Each number is 50 + 10 x the weight over its row's rms, rounded and kept within 0 to 99. Layers, rows and columns count from 0. The size before them is the row's rms in percent of the matrix's.

# q: layer 16 attention query, 256x256, rms 0.0743, rows 0-17,128-145, columns 0-127
# k: layer 16 attention key, 128x256, rms 0.073, rows 0-17, columns 0-127
q0 091:39 33 45 44 46 40 36 50 56 58 59 52 36 59 43 58 52 50 41 57 62 53 59 38 65 42 41 52 63 45 49 49 58 41 48 75 49 47 58 37 63 48 23 50 42 47 41 60 57 58 54 75 44 43 50 48 53 66 49 58 51 50 30 50 68 59 46 63 53 56 45 50 44 54 50 53 60 60 55 68 52 40 49 60 51 58 58 41 63 66 47 45 51 55 41 59 55 47 53 45 64 40 57 72 47 50 57 49 38 37 50 45 42 50 63 57 33 58 43 50 38 62 63 47 49 44 31 37
q128 102:48 52 45 62 37 46 66 54 60 57 55 56 43 58 55 50 51 53 45 31 55 54 40 35 55 45 53 38 43 44 52 58 67 46 46 61 37 51 47 57 45 46 43 62 40 35 45 51 46 45 36 57 52 55 56 64 70 60 53 47 52 58 58 46 52 57 47 43 40 49 51 65 59 47 44 52 40 58 50 55 53 59 58 44 51 66 61 43 36 53 52 41 46 64 63 42 43 49 66 37 62 57 45 48 46 65 60 48 57 37 46 55 62 46 57 66 58 49 40 49 42 75 40 52 63 66 42 30
k0 091:57 52 33 46 59 54 40 38 64 60 57 78 54 43 38 57 46 42 58 63 53 60 49 52 53 37 43 31 65 50 61 50 68 52 43 72 67 60 55 65 47 42 55 43 45 33 51 61 60 57 56 76 60 55 49 51 46 64 49 56 40 47 61 47 70 46 43 37 44 30 47 45 54 53 66 52 68 52 51 46 64 44 64 68 42 54 59 48 48 47 33 56 57 95 48 34 44 53 52 38 50 68 52 49 42 52 41 62 49 66 59 59 38 39 49 39 43 56 46 45 32 42 61 63 49 45 35 43
q1 090:45 41 42 52 47 56 34 62 63 32 37 68 43 62 31 64 47 67 41 44 53 44 50 41 58 55 41 43 54 52 55 60 49 53 47 48 55 53 39 49 55 42 33 43 50 54 61 51 53 55 46 50 43 48 44 56 45 56 37 31 51 38 39 48 60 59 46 46 38 47 51 39 34 58 45 64 70 54 57 57 58 55 31 43 62 57 42 37 58 53 54 40 54 39 51 57 68 46 69 47 41 52 50 52 51 63 65 51 47 49 60 15 40 55 69 51 46 24 54 60 37 60 59 34 55 68 51 48
q129 095:40 69 44 53 46 50 64 61 29 50 45 46 71 40 53 56 44 44 48 38 59 49 60 44 58 73 53 36 40 58 81 49 52 46 51 48 44 39 45 56 53 52 35 56 48 58 60 47 30 61 60 41 44 60 58 47 47 48 56 42 48 61 65 60 48 63 73 31 63 34 42 52 51 36 53 55 44 53 57 46 37 52 46 39 65 47 66 51 44 62 39 42 53 49 40 59 58 52 50 49 38 42 54 85 44 61 55 64 51 40 54 47 33 42 44 70 53 48 39 46 55 49 41 53 35 47 51 50
k1 092:50 59 53 57 31 55 43 47 43 66 35 33 57 52 58 62 53 56 37 52 43 49 45 37 54 61 51 35 57 53 53 51 79 39 40 70 52 47 48 36 63 72 44 50 54 48 50 62 46 63 48 60 38 49 43 44 55 31 29 45 29 60 53 50 35 52 61 26 45 31 47 36 63 65 47 65 45 46 59 45 52 58 54 69 56 53 60 54 38 43 35 37 61 50 42 50 51 47 61 53 53 49 55 49 47 65 50 52 45 60 56 61 49 57 41 48 49 42 49 43 41 32 28 63 46 39 48 48
q2 089:35 45 49 48 35 57 46 61 49 51 43 38 47 52 42 43 55 41 22 38 51 46 66 44 54 64 45 51 41 64 40 49 38 48 31 43 59 59 42 44 31 54 66 53 41 36 33 47 36 36 52 42 57 54 42 58 43 52 45 53 44 58 55 58 57 46 50 53 34 50 49 41 62 77 46 57 44 28 76 47 56 54 57 29 48 65 39 56 41 37 60 53 59 44 57 63 52 84 53 50 47 57 45 40 46 39 60 59 50 53 45 46 38 52 50 53 57 43 44 61 46 51 49 44 59 55 73 38
q130 112:58 61 53 55 74 48 52 43 50 45 62 70 46 61 59 37 49 63 58 48 68 53 44 50 40 35 49 60 49 63 30 49 33 64 38 56 56 44 49 59 41 35 31 30 43 37 52 51 44 46 53 41 45 69 40 50 62 44 60 56 46 40 42 69 33 43 57 56 67 55 60 37 48 33 47 54 50 54 39 29 62 42 25 44 40 47 49 57 60 50 37 65 42 49 61 48 58 62 53 45 50 63 39 56 54 48 53 45 55 50 48 52 29 55 33 56 39 60 39 39 43 39 63 45 57 47 60 45
k2 104:69 44 53 32 43 57 63 54 57 76 55 59 23 75 51 28 38 50 49 55 52 54 69 32 54 54 41 62 39 45 45 54 42 64 43 59 42 51 33 28 46 38 52 46 41 49 48 53 50 55 50 48 37 52 40 64 61 60 42 48 34 43 29 73 46 47 53 72 57 51 52 52 56 60 59 54 57 67 60 60 60 49 33 74 52 38 44 68 63 60 48 54 35 32 50 48 65 51 51 40 62 68 50 51 70 52 56 60 49 44 57 61 50 51 43 41 38 59 61 54 53 40 48 50 47 41 47 52
q3 091:54 47 54 62 41 50 56 62 36 38 42 35 68 38 57 30 45 49 52 45 46 38 69 32 52 57 60 57 60 45 45 42 49 53 15 54 67 25 29 43 43 45 78 45 45 67 43 42 34 38 48 47 68 40 55 60 35 44 53 57 61 67 51 43 49 58 51 51 44 41 60 57 63 54 38 56 60 55 52 57 41 38 69 58 44 54 47 44 56 47 22 34 60 47 48 63 57 61 48 53 62 54 30 46 46 72 42 53 50 46 51 64 53 48 42 40 49 70 40 54 30 51 59 53 53 49 49 50
q131 108:46 35 56 56 47 47 50 60 37 49 72 58 46 59 58 52 57 66 56 62 61 66 49 46 34 56 66 75 57 53 46 46 59 57 53 78 46 40 34 57 30 45 27 45 64 38 44 41 38 50 43 59 62 58 44 52 54 58 62 70 47 63 30 51 46 65 59 59 63 64 57 48 39 41 58 62 37 45 53 47 39 63 35 46 63 42 55 60 69 47 58 43 76 53 56 35 46 42 61 33 36 45 39 39 40 49 53 52 54 42 54 47 65 44 32 55 42 48 27 46 42 53 57 40 37 57 60 64
k3 096:55 67 60 35 62 42 46 61 46 70 61 58 47 37 49 56 51 44 36 43 31 51 70 69 52 71 68 61 44 52 53 51 59 49 37 62 56 37 40 38 34 57 34 40 69 50 60 45 43 46 56 55 59 38 58 58 50 53 50 76 64 50 39 38 28 60 50 40 56 52 59 48 71 41 55 44 64 56 67 52 46 55 51 37 49 38 60 46 55 67 54 37 57 37 40 59 55 60 38 50 46 49 42 35 53 47 51 33 38 39 45 67 39 34 49 45 48 69 47 52 34 57 52 42 43 64 45 52
q4 093:58 62 44 48 57 55 30 66 44 46 45 33 45 48 51 51 61 49 49 57 70 65 60 36 45 49 46 51 48 59 42 56 38 58 34 50 39 49 47 39 44 57 58 42 54 41 39 58 43 59 54 55 60 67 66 56 36 37 57 38 47 55 51 68 46 41 54 49 52 52 47 48 47 54 59 50 45 44 55 54 48 60 39 66 45 63 44 57 35 44 58 51 50 57 44 76 65 56 40 68 45 49 36 50 45 53 42 68 52 57 67 46 48 71 49 39 51 55 31 38 48 55 52 54 42 57 77 36
q132 109:60 51 46 66 33 37 39 59 55 40 47 34 37 44 46 46 50 43 47 66 35 45 61 52 55 30 33 52 49 51 57 54 63 48 46 42 46 53 35 51 48 51 54 44 67 48 56 60 79 66 53 53 55 56 53 36 56 36 61 44 40 50 42 50 46 32 32 55 66 52 47 43 51 49 33 41 44 50 35 50 55 63 41 47 44 49 42 48 55 52 52 57 46 44 61 45 48 42 44 51 35 36 63 56 44 60 31 41 41 61 54 46 47 66 44 46 56 54 42 61 49 51 41 58 60 52 57 38
k4 103:70 47 69 57 44 60 36 51 31 29 53 58 28 53 32 42 54 54 54 57 39 51 51 51 39 43 24 58 42 45 52 44 57 54 55 29 44 60 39 47 50 71 37 60 64 39 34 44 44 42 34 49 34 65 49 44 54 37 49 36 47 53 48 60 54 45 39 58 59 35 46 40 36 57 47 47 65 35 57 51 53 46 43 48 55 64 60 41 53 54 49 77 53 52 55 76 51 43 56 51 62 62 41 59 58 73 53 64 50 53 49 50 52 48 67 32 36 44 44 53 45 48 53 45 48 43 49 63
q5 100:51 40 50 56 44 60 50 40 65 68 52 54 44 47 46 49 39 55 51 38 56 60 35 34 62 38 52 45 29 49 41 41 42 56 54 29 42 50 53 62 49 33 39 40 60 52 38 62 46 61 53 70 48 43 30 51 48 66 51 57 56 60 39 32 51 50 64 41 51 49 47 25 69 36 57 72 44 60 49 56 58 42 64 49 41 60 51 42 46 26 41 27 56 58 52 51 47 49 57 55 48 58 55 56 41 43 49 45 59 51 55 28 25 51 37 61 67 53 60 48 41 58 53 43 63 56 33 43
q133 110:39 44 59 36 38 61 46 41 44 66 37 50 40 60 54 33 33 44 39 44 43 57 37 35 54 51 57 50 36 36 47 68 30 66 61 32 56 49 53 64 48 44 51 51 44 63 30 49 41 44 65 62 53 36 56 70 44 63 52 41 67 60 52 49 49 50 70 42 39 38 52 41 49 54 58 39 52 46 42 70 64 58 41 61 61 44 45 55 35 42 35 38 25 50 44 52 36 62 44 63 52 46 51 57 54 68 49 57 34 39 46 51 34 50 62 61 70 64 61 56 48 50 32 60 49 47 46 58
k5 103:37 54 50 67 33 64 33 58 48 51 44 45 48 40 52 69 53 54 43 49 46 55 50 47 56 45 45 56 74 38 47 61 48 54 58 43 76 63 61 41 73 43 53 52 43 50 48 39 46 58 61 45 49 47 45 38 57 48 54 60 44 60 28 58 58 47 49 42 41 52 42 37 47 48 60 42 66 62 39 54 36 35 35 69 40 68 51 60 54 29 56 33 71 82 53 64 60 55 56 35 62 43 51 35 43 53 43 45 52 47 52 24 60 48 45 44 56 29 45 47 44 43 48 53 50 80 54 69
q6 082:61 37 51 61 30 60 31 64 32 39 56 47 72 51 73 69 36 54 46 40 49 54 49 40 55 41 52 52 53 61 62 48 68 29 42 45 55 65 49 54 42 47 53 37 71 54 49 68 36 75 54 42 48 52 66 48 46 56 26 28 43 67 35 51 49 44 47 57 55 37 45 40 58 38 56 59 58 61 43 45 63 65 55 64 44 49 61 37 50 40 58 44 32 59 58 52 51 53 52 44 45 40 70 49 42 37 45 51 44 52 66 56 33 55 59 62 42 47 45 45 57 55 46 49 53 42 37 58
q134 108:51 52 28 48 48 55 68 69 63 61 55 54 67 35 45 36 42 48 46 56 28 47 60 61 33 38 65 41 43 44 51 45 46 40 39 44 52 50 44 57 60 31 47 27 51 62 49 44 38 67 73 44 33 49 39 58 40 53 55 51 42 61 59 55 44 39 44 51 57 62 51 52 54 46 42 45 49 63 57 39 40 53 54 35 52 53 42 71 47 49 38 42 37 60 61 42 54 57 52 53 44 37 65 52 43 57 56 41 61 46 72 53 48 28 60 59 50 66 41 41 54 55 52 53 50 51 47 51
k6 098:44 43 47 58 38 50 48 59 40 48 52 54 56 40 52 48 48 57 47 62 52 34 42 45 59 44 54 36 55 32 51 58 47 41 44 49 60 44 54 36 58 45 52 49 47 44 41 46 58 46 35 49 39 41 66 41 39 54 64 38 53 65 37 60 41 50 42 54 78 55 58 51 58 48 39 52 46 45 59 66 53 68 36 55 62 69 41 66 43 39 51 54 56 31 66 60 60 46 36 28 41 57 46 62 59 51 55 53 28 46 75 54 40 74 60 57 47 64 50 26 56 51 46 57 71 39 60 59
q7 099:63 53 43 53 59 40 46 28 70 69 61 41 41 22 63 43 37 68 69 46 30 60 33 41 66 51 51 57 61 45 37 50 60 55 46 65 41 43 48 19 73 50 41 50 43 45 49 42 61 56 59 47 48 27 68 51 61 61 58 46 46 53 44 30 32 46 39 57 45 51 44 46 56 51 35 41 62 49 33 47 47 44 51 55 43 52 48 44 45 78 40 36 43 48 57 61 35 45 48 60 57 48 47 60 52 63 48 29 41 69 34 46 52 56 45 53 46 53 51 54 50 57 62 54 43 55 48 35
q135 101:53 68 70 52 41 41 37 60 64 56 47 32 49 45 56 56 37 39 68 52 35 45 67 39 59 44 53 51 43 52 43 62 48 37 46 53 56 52 46 58 32 60 62 52 51 51 52 36 44 22 47 49 52 40 49 44 45 52 63 63 54 52 50 48 55 45 39 49 55 55 45 54 48 49 47 51 55 42 43 48 24 37 46 41 42 37 42 67 50 52 33 57 44 47 66 53 62 29 34 52 69 58 41 39 58 53 51 44 56 53 62 65 67 41 55 45 47 67 50 53 43 52 45 74 45 65 43 53
k7 096:62 45 51 51 69 41 44 32 56 26 52 55 36 48 36 54 32 58 50 39 54 61 46 45 41 46 40 55 53 45 51 52 48 50 52 66 70 53 47 55 70 53 51 44 45 51 58 27 45 58 42 44 52 54 67 55 53 57 49 55 48 47 40 48 60 50 41 43 61 39 44 44 47 43 56 52 51 44 58 37 34 59 22 61 54 51 53 39 51 56 48 43 43 99 33 49 55 46 43 42 46 32 51 60 66 56 53 65 45 54 51 53 46 49 49 55 49 59 59 69 53 51 59 67 53 41 62 47
q8 080:32 56 43 51 42 56 32 57 59 43 45 43 66 45 62 69 51 53 41 62 47 54 52 28 57 26 56 48 61 56 57 39 70 54 42 49 43 24 44 63 53 50 43 53 47 61 30 26 49 47 54 48 68 51 46 44 38 54 44 41 40 51 43 63 59 56 47 45 42 42 43 36 47 49 52 51 39 35 54 55 55 50 57 51 53 51 46 63 52 55 77 46 42 47 60 57 45 45 51 65 48 51 44 44 56 39 56 44 68 49 50 61 44 35 68 36 59 45 46 43 65 38 51 47 70 39 54 70
q136 109:40 65 26 41 38 65 54 56 49 45 43 51 64 61 74 72 64 47 28 37 41 40 47 69 50 56 53 51 37 39 44 52 34 54 62 33 65 37 55 37 57 40 55 57 52 53 32 41 62 50 73 45 44 44 56 57 44 51 46 29 58 65 48 37 41 33 36 51 39 56 43 61 54 44 46 53 56 49 53 69 56 55 39 47 42 67 68 60 44 53 65 43 42 54 55 67 38 45 44 47 64 49 61 59 48 73 55 45 44 43 41 53 54 47 65 57 58 55 41 29 54 57 39 30 48 62 41 40
k8 099:47 42 39 48 42 50 46 52 49 49 61 59 57 62 44 69 65 61 36 52 49 43 35 51 56 45 67 44 69 45 48 63 45 55 49 36 51 38 53 51 56 45 64 60 62 64 32 51 51 52 54 49 57 53 52 62 39 37 45 47 43 53 46 55 62 47 56 51 39 30 42 61 62 50 47 43 55 39 54 70 51 48 41 59 54 60 62 46 57 50 65 42 54 39 46 52 54 36 47 57 58 58 28 64 48 51 66 46 55 41 47 59 56 50 52 41 49 44 47 46 69 45 38 43 50 72 50 49
q9 097:49 57 53 42 36 57 29 40 46 39 48 57 56 61 52 61 49 47 49 57 56 36 53 52 58 38 57 57 29 43 42 46 47 58 51 60 55 45 40 59 40 48 71 51 48 47 49 50 45 34 65 44 43 51 44 57 40 53 64 44 63 51 44 59 61 51 69 45 53 57 29 32 48 56 56 43 53 49 51 52 56 49 47 58 38 56 52 56 51 60 61 46 58 51 38 62 56 54 56 72 47 59 42 51 53 68 56 32 47 43 39 53 37 60 51 52 55 61 53 29 48 53 47 55 61 63 53 49
q137 114:54 50 58 50 55 40 51 59 50 49 45 58 48 55 52 55 59 42 44 64 41 40 54 51 50 75 52 56 51 43 29 51 47 51 47 43 48 36 38 51 50 55 72 63 34 57 51 38 40 62 37 41 34 41 67 34 59 50 45 42 36 46 45 81 49 50 66 43 35 44 29 64 49 53 55 45 53 49 56 53 51 55 60 51 57 78 63 46 48 35 53 46 49 52 37 47 43 46 44 52 40 53 40 52 40 38 27 51 56 39 49 30 61 47 43 56 48 54 46 50 45 69 40 49 47 52 64 57
k9 103:49 58 59 48 42 24 63 59 54 56 56 45 44 60 49 64 45 60 34 62 61 31 54 63 54 58 50 55 61 71 44 65 53 52 58 52 67 51 57 37 47 53 44 57 64 46 70 44 45 43 63 38 63 61 59 48 54 27 36 62 42 61 52 71 52 54 37 49 57 45 55 50 46 61 43 18 38 61 43 52 47 37 70 46 55 62 55 35 60 45 58 45 62 26 55 47 56 67 30 64 38 38 37 56 51 61 42 40 56 45 61 59 53 43 49 54 44 49 52 57 38 44 27 58 47 58 44 46
q10 087:68 59 57 44 47 40 55 45 60 33 48 45 18 51 34 57 57 60 52 37 42 36 58 43 56 25 55 69 47 37 67 38 49 50 58 55 40 36 53 46 50 53 48 48 59 42 48 37 62 65 50 54 48 49 69 46 55 69 57 55 30 56 51 50 50 32 60 50 48 50 53 30 50 64 49 58 52 50 47 39 41 52 47 39 46 65 38 62 42 62 39 42 49 43 49 54 33 50 55 58 33 41 62 42 42 56 46 44 48 56 33 45 45 51 60 48 59 54 59 54 59 52 42 45 49 43 55 53
q138 110:50 36 52 54 48 33 75 65 56 62 47 62 30 33 47 38 43 59 51 56 36 46 53 52 55 56 56 59 59 36 51 45 49 48 42 58 52 47 37 49 50 46 38 37 43 59 66 52 39 54 66 59 51 35 57 47 60 51 50 38 51 70 41 47 30 47 60 43 53 43 51 60 43 49 48 50 37 43 41 57 42 44 41 37 49 62 48 43 68 50 35 49 42 49 63 45 54 34 33 42 37 62 63 57 39 47 40 73 39 40 66 58 61 50 53 61 36 45 36 46 49 60 60 53 41 50 57 56
k10 102:46 45 56 42 50 37 51 42 26 61 41 56 34 50 59 48 46 46 55 57 34 66 59 53 63 48 46 62 59 58 39 54 36 37 50 58 56 48 44 52 63 57 29 44 48 43 51 39 38 53 71 66 39 41 61 53 58 73 42 57 46 61 41 44 32 61 54 50 40 57 66 44 39 46 55 35 46 58 51 38 51 68 55 67 46 47 59 46 54 47 55 39 45 78 32 45 44 52 46 34 46 51 55 41 43 66 75 52 58 50 57 52 37 44 33 76 49 45 49 41 49 51 51 34 54 40 41 55
q11 082:42 55 53 60 41 42 40 56 47 46 41 48 55 45 52 35 32 76 38 48 67 46 56 54 60 39 41 64 44 52 53 36 40 44 55 47 50 53 38 46 45 62 29 42 68 52 46 48 60 57 71 39 44 71 40 42 63 58 31 38 47 44 26 34 60 41 52 51 58 52 49 56 48 54 35 51 66 65 45 36 58 37 66 58 43 41 60 50 64 42 64 44 53 51 50 52 53 47 52 36 55 41 58 66 39 55 58 36 50 46 58 43 39 51 57 48 60 43 32 50 63 56 55 53 53 53 32 62
q139 120:55 47 48 42 42 81 53 42 61 46 58 37 42 47 39 49 37 50 45 60 38 40 54 55 30 59 48 46 29 51 34 60 46 50 65 45 41 25 40 47 45 35 60 64 82 56 46 70 64 41 59 55 51 46 43 57 32 43 54 44 54 56 66 51 49 51 57 44 57 37 47 42 47 51 40 66 52 38 44 49 40 46 43 29 47 60 50 68 46 42 47 41 35 55 53 63 61 59 41 72 42 59 61 24 61 44 53 56 56 47 40 67 52 46 39 50 70 47 45 63 43 48 37 55 40 60 49 43
k11 103:50 40 60 55 50 55 46 37 44 57 57 46 46 50 38 54 16 74 47 47 54 49 51 35 42 38 59 56 53 42 46 61 47 41 63 39 52 44 53 45 52 30 48 58 57 55 50 53 63 45 41 62 34 72 52 44 37 57 60 63 50 67 54 60 49 47 53 58 48 43 55 64 47 64 58 45 37 35 37 39 44 60 39 50 53 53 59 60 35 56 47 39 72 47 58 61 56 46 51 44 72 54 46 45 49 55 62 57 50 74 49 45 49 50 35 28 38 46 53 59 65 31 66 65 36 58 50 47
q12 076:56 47 59 38 62 60 58 56 80 43 62 49 28 56 49 55 58 61 49 51 47 59 47 51 41 50 62 44 40 46 46 60 61 44 45 62 49 36 63 39 52 52 55 60 35 40 56 34 43 46 54 39 53 54 60 48 53 63 52 59 48 54 57 48 56 57 49 40 38 48 41 37 53 61 46 41 56 45 60 62 51 50 50 31 60 46 45 64 53 54 24 37 31 49 54 53 65 51 44 57 35 43 51 57 50 55 44 42 46 65 46 41 34 66 35 64 42 61 62 73 41 47 62 51 32 45 44 40
q140 104:53 65 64 70 47 26 57 63 32 52 49 55 30 44 55 70 41 47 62 48 50 59 56 62 66 53 39 49 54 42 50 52 31 60 58 60 55 55 65 43 63 39 46 54 58 50 55 47 60 42 43 48 54 52 44 29 60 35 81 49 50 57 45 45 47 49 44 27 36 64 43 47 54 48 51 43 37 52 41 48 39 40 59 40 41 46 43 58 61 42 47 62 75 56 50 56 63 42 28 56 52 48 45 44 35 51 42 56 33 57 64 36 58 68 39 55 54 56 62 47 53 55 41 74 53 44 46 23
k12 094:68 58 62 54 39 53 52 47 41 47 64 49 10 60 49 55 37 54 52 44 44 72 50 51 42 61 40 69 53 58 41 57 47 54 47 38 59 62 53 45 54 61 52 51 60 54 53 33 42 63 60 46 55 53 67 58 52 60 37 50 49 44 54 40 58 49 65 37 46 41 69 59 54 35 39 43 57 44 62 37 48 56 53 40 52 40 53 50 52 45 33 59 53 74 48 42 43 62 53 48 51 49 51 41 45 54 50 51 47 39 51 51 52 51 46 49 39 61 35 51 54 61 45 68 32 41 49 43
q13 090:64 72 56 39 64 47 48 40 37 29 67 41 29 47 36 58 40 62 47 42 31 31 54 61 54 50 37 53 50 55 58 53 58 46 54 42 37 47 55 59 45 66 37 49 38 60 40 46 61 63 43 46 59 53 69 42 69 37 34 43 43 34 43 50 46 55 33 47 33 61 55 61 48 37 49 44 55 72 58 45 48 54 39 46 43 48 34 25 56 44 51 50 56 53 39 30 51 46 49 49 44 44 66 63 52 53 61 35 36 61 60 50 52 61 49 55 22 44 65 57 52 35 55 56 50 52 57 65
q141 111:49 53 50 61 47 51 38 57 46 50 64 56 45 43 33 40 57 34 34 47 53 52 53 51 41 60 57 57 39 29 39 51 47 53 61 63 48 45 46 32 34 48 45 39 53 52 51 50 48 55 36 54 43 56 58 41 48 62 59 46 51 51 41 51 51 68 46 53 52 42 56 61 42 49 43 35 54 57 63 50 54 61 69 49 51 51 61 53 48 40 38 36 38 49 48 33 53 42 62 45 45 28 43 43 57 53 43 56 54 63 47 36 63 59 38 52 48 58 45 28 52 67 51 53 57 68 47 52
k13 099:59 58 47 41 44 46 62 27 43 46 53 60 58 42 62 54 47 64 57 51 55 45 33 61 48 43 40 54 38 44 46 60 60 48 52 58 32 40 42 37 50 61 41 59 37 50 60 44 59 46 36 58 35 55 55 46 45 52 41 46 41 25 40 37 47 51 24 53 46 74 67 50 56 43 59 27 64 58 47 43 52 62 57 43 52 34 49 39 41 56 54 46 50 69 49 46 50 57 55 68 40 61 60 47 43 60 60 54 33 41 54 44 44 52 59 69 59 37 46 51 48 33 46 38 48 50 58 59
q14 087:30 60 44 45 70 46 43 55 30 49 42 52 38 41 35 52 55 50 45 51 44 30 52 59 36 51 43 54 46 34 71 54 52 49 52 62 42 61 64 52 42 65 28 52 57 55 44 32 71 55 45 57 53 65 48 42 53 52 56 58 24 29 42 51 42 59 52 54 40 47 62 50 39 39 72 46 49 47 56 58 32 46 38 42 51 35 33 58 35 50 48 58 50 44 48 31 51 39 44 36 51 52 57 47 58 33 56 56 55 47 57 33 62 47 64 43 35 61 62 65 45 43 58 56 35 48 50 49
q142 099:61 42 57 41 46 39 41 27 56 54 57 41 50 63 36 43 40 45 43 43 56 52 48 67 30 56 43 44 44 51 36 56 40 60 46 47 70 38 43 54 54 36 51 56 71 38 48 53 48 67 82 45 49 28 62 46 50 64 44 58 41 63 46 48 38 47 39 59 45 35 45 39 40 51 38 56 37 41 43 65 58 34 49 48 41 52 39 30 61 59 36 42 38 47 41 51 25 61 58 58 39 38 60 48 51 56 46 54 47 45 71 63 50 57 60 42 61 48 52 60 60 38 63 56 30 44 46 50
k14 094:45 39 67 50 48 59 46 36 52 66 39 44 50 40 34 53 54 55 64 57 33 62 38 38 50 58 70 54 64 41 44 45 66 48 44 60 28 32 56 50 65 64 40 53 51 40 57 64 44 54 59 30 50 35 49 61 41 46 48 66 36 49 53 31 49 41 53 58 31 71 68 66 55 41 49 48 52 46 45 46 58 56 34 56 41 47 50 36 53 38 60 47 40 54 64 51 50 50 58 51 57 69 57 62 52 61 53 49 61 52 60 34 52 51 50 51 53 49 36 36 54 38 58 50 38 64 44 49
q15 087:52 48 39 40 49 38 52 56 52 51 47 45 31 52 45 37 39 39 50 62 53 54 42 70 49 44 68 62 50 45 64 51 48 53 44 69 44 58 66 50 35 59 48 57 60 62 60 43 62 29 59 52 67 53 55 46 54 50 63 44 45 55 40 42 63 29 39 46 65 47 42 53 50 54 47 41 52 48 48 58 52 59 43 55 49 66 58 52 60 61 58 53 53 47 46 51 41 47 57 44 52 43 28 54 59 64 50 41 46 66 60 63 62 56 39 44 57 35 48 47 49 58 50 58 34 54 54 59
q143 111:50 47 40 61 41 45 48 50 60 43 47 37 56 48 36 50 55 47 53 57 59 34 45 38 50 46 42 35 61 50 53 43 64 43 43 35 58 50 44 47 56 53 54 67 67 56 56 41 70 49 52 36 48 52 59 59 42 61 44 62 44 40 41 49 58 42 36 39 55 50 48 50 62 46 56 44 57 35 38 53 50 54 35 63 49 66 60 52 37 30 69 37 55 41 56 65 46 50 55 37 59 37 36 54 57 46 44 55 63 71 46 48 55 50 55 39 48 47 66 66 73 38 44 52 43 44 58 75
k15 105:56 40 53 38 56 48 51 50 48 29 55 50 48 49 33 43 41 46 54 58 52 43 51 53 42 33 56 41 42 50 46 47 54 56 41 43 26 48 56 65 73 60 55 63 63 45 42 66 46 50 60 61 55 48 59 26 37 62 42 51 70 43 59 54 60 45 45 42 58 51 56 54 57 57 54 58 55 33 54 35 58 63 53 35 67 53 69 49 44 52 63 50 49 52 63 48 48 45 57 38 53 27 58 43 58 68 69 49 68 65 41 47 50 40 54 37 55 49 49 72 54 60 63 33 56 32 52 41
q16 086:52 40 45 28 54 55 66 35 34 47 38 43 47 40 36 49 66 60 32 36 47 34 49 55 51 51 29 36 58 59 48 51 29 45 53 54 43 52 49 43 45 56 51 63 40 43 42 56 54 22 23 51 44 58 54 42 43 36 49 65 54 41 68 58 55 42 48 68 61 52 37 44 38 51 49 50 45 34 55 70 54 54 61 51 41 78 60 63 44 39 46 41 51 57 45 42 56 53 63 62 52 43 52 54 42 57 37 44 67 44 45 55 62 34 50 43 51 46 45 49 53 45 42 59 35 54 63 72
q144 117:60 50 41 46 63 47 54 67 57 64 54 72 50 54 47 65 62 58 49 56 65 27 57 56 58 52 46 57 40 47 51 57 53 58 38 41 59 42 49 56 47 28 58 57 50 41 60 57 63 45 39 46 48 53 38 60 68 30 57 55 49 53 46 63 54 59 55 50 49 58 42 45 52 49 44 42 54 67 52 33 50 34 52 48 59 74 69 43 68 52 44 77 61 47 58 53 50 67 53 54 36 50 47 50 65 55 58 30 50 53 42 64 59 67 27 61 58 56 42 56 30 58 57 38 63 58 40 35
k16 106:57 62 47 44 54 68 62 42 45 62 66 49 32 53 36 50 50 46 56 49 53 21 53 33 36 50 53 39 46 46 64 56 55 54 53 62 53 46 56 44 60 45 47 37 59 65 64 53 65 63 43 54 52 50 24 53 40 50 51 40 35 72 51 64 53 42 45 56 48 41 41 69 46 54 48 59 53 53 56 40 47 41 74 54 44 51 64 64 64 53 38 62 45 34 29 56 52 48 59 41 32 65 45 49 71 56 63 57 54 57 44 71 59 37 53 38 32 53 60 35 55 48 50 46 64 60 49 38
q17 079:46 45 41 49 50 38 49 52 63 65 55 71 41 51 41 43 40 52 58 43 44 45 39 39 50 57 36 41 57 42 27 61 49 59 67 45 46 38 56 37 53 49 46 53 47 48 66 44 46 40 42 58 57 48 47 43 49 57 60 61 46 48 41 40 31 76 55 49 54 73 49 55 53 46 64 40 50 49 47 42 59 46 63 31 42 59 64 27 57 55 28 41 43 42 64 39 47 39 47 44 61 40 38 50 49 42 25 33 42 63 55 49 71 48 35 54 54 54 58 67 57 55 57 52 55 58 49 43
q145 112:54 35 69 64 44 55 38 45 44 42 43 46 58 50 28 56 42 46 58 51 60 41 58 54 55 53 60 43 34 60 70 60 54 46 31 65 60 59 41 58 49 56 46 66 51 41 40 32 48 52 41 57 64 31 44 65 34 46 37 41 45 65 39 34 59 36 52 62 54 50 49 50 48 53 39 49 56 48 31 69 62 52 53 58 50 53 53 58 64 46 55 58 38 45 55 63 35 44 37 45 45 43 56 45 63 53 48 31 49 32 37 47 41 47 54 38 60 50 56 31 51 41 44 55 52 57 35 79
k17 094:40 51 42 49 53 45 31 48 52 31 39 51 53 47 46 48 62 32 72 31 38 65 52 53 45 41 61 55 35 61 55 52 57 54 40 51 66 35 53 41 57 42 51 43 43 50 45 51 51 53 30 68 43 49 35 46 41 45 32 38 55 65 45 46 48 43 55 49 61 36 46 58 45 54 56 55 71 51 59 65 40 40 42 56 50 46 61 49 69 33 59 59 52 82 35 59 51 32 58 43 39 38 50 56 50 63 38 44 56 22 55 59 50 51 55 68 47 57 47 53 55 47 49 45 59 39 63 60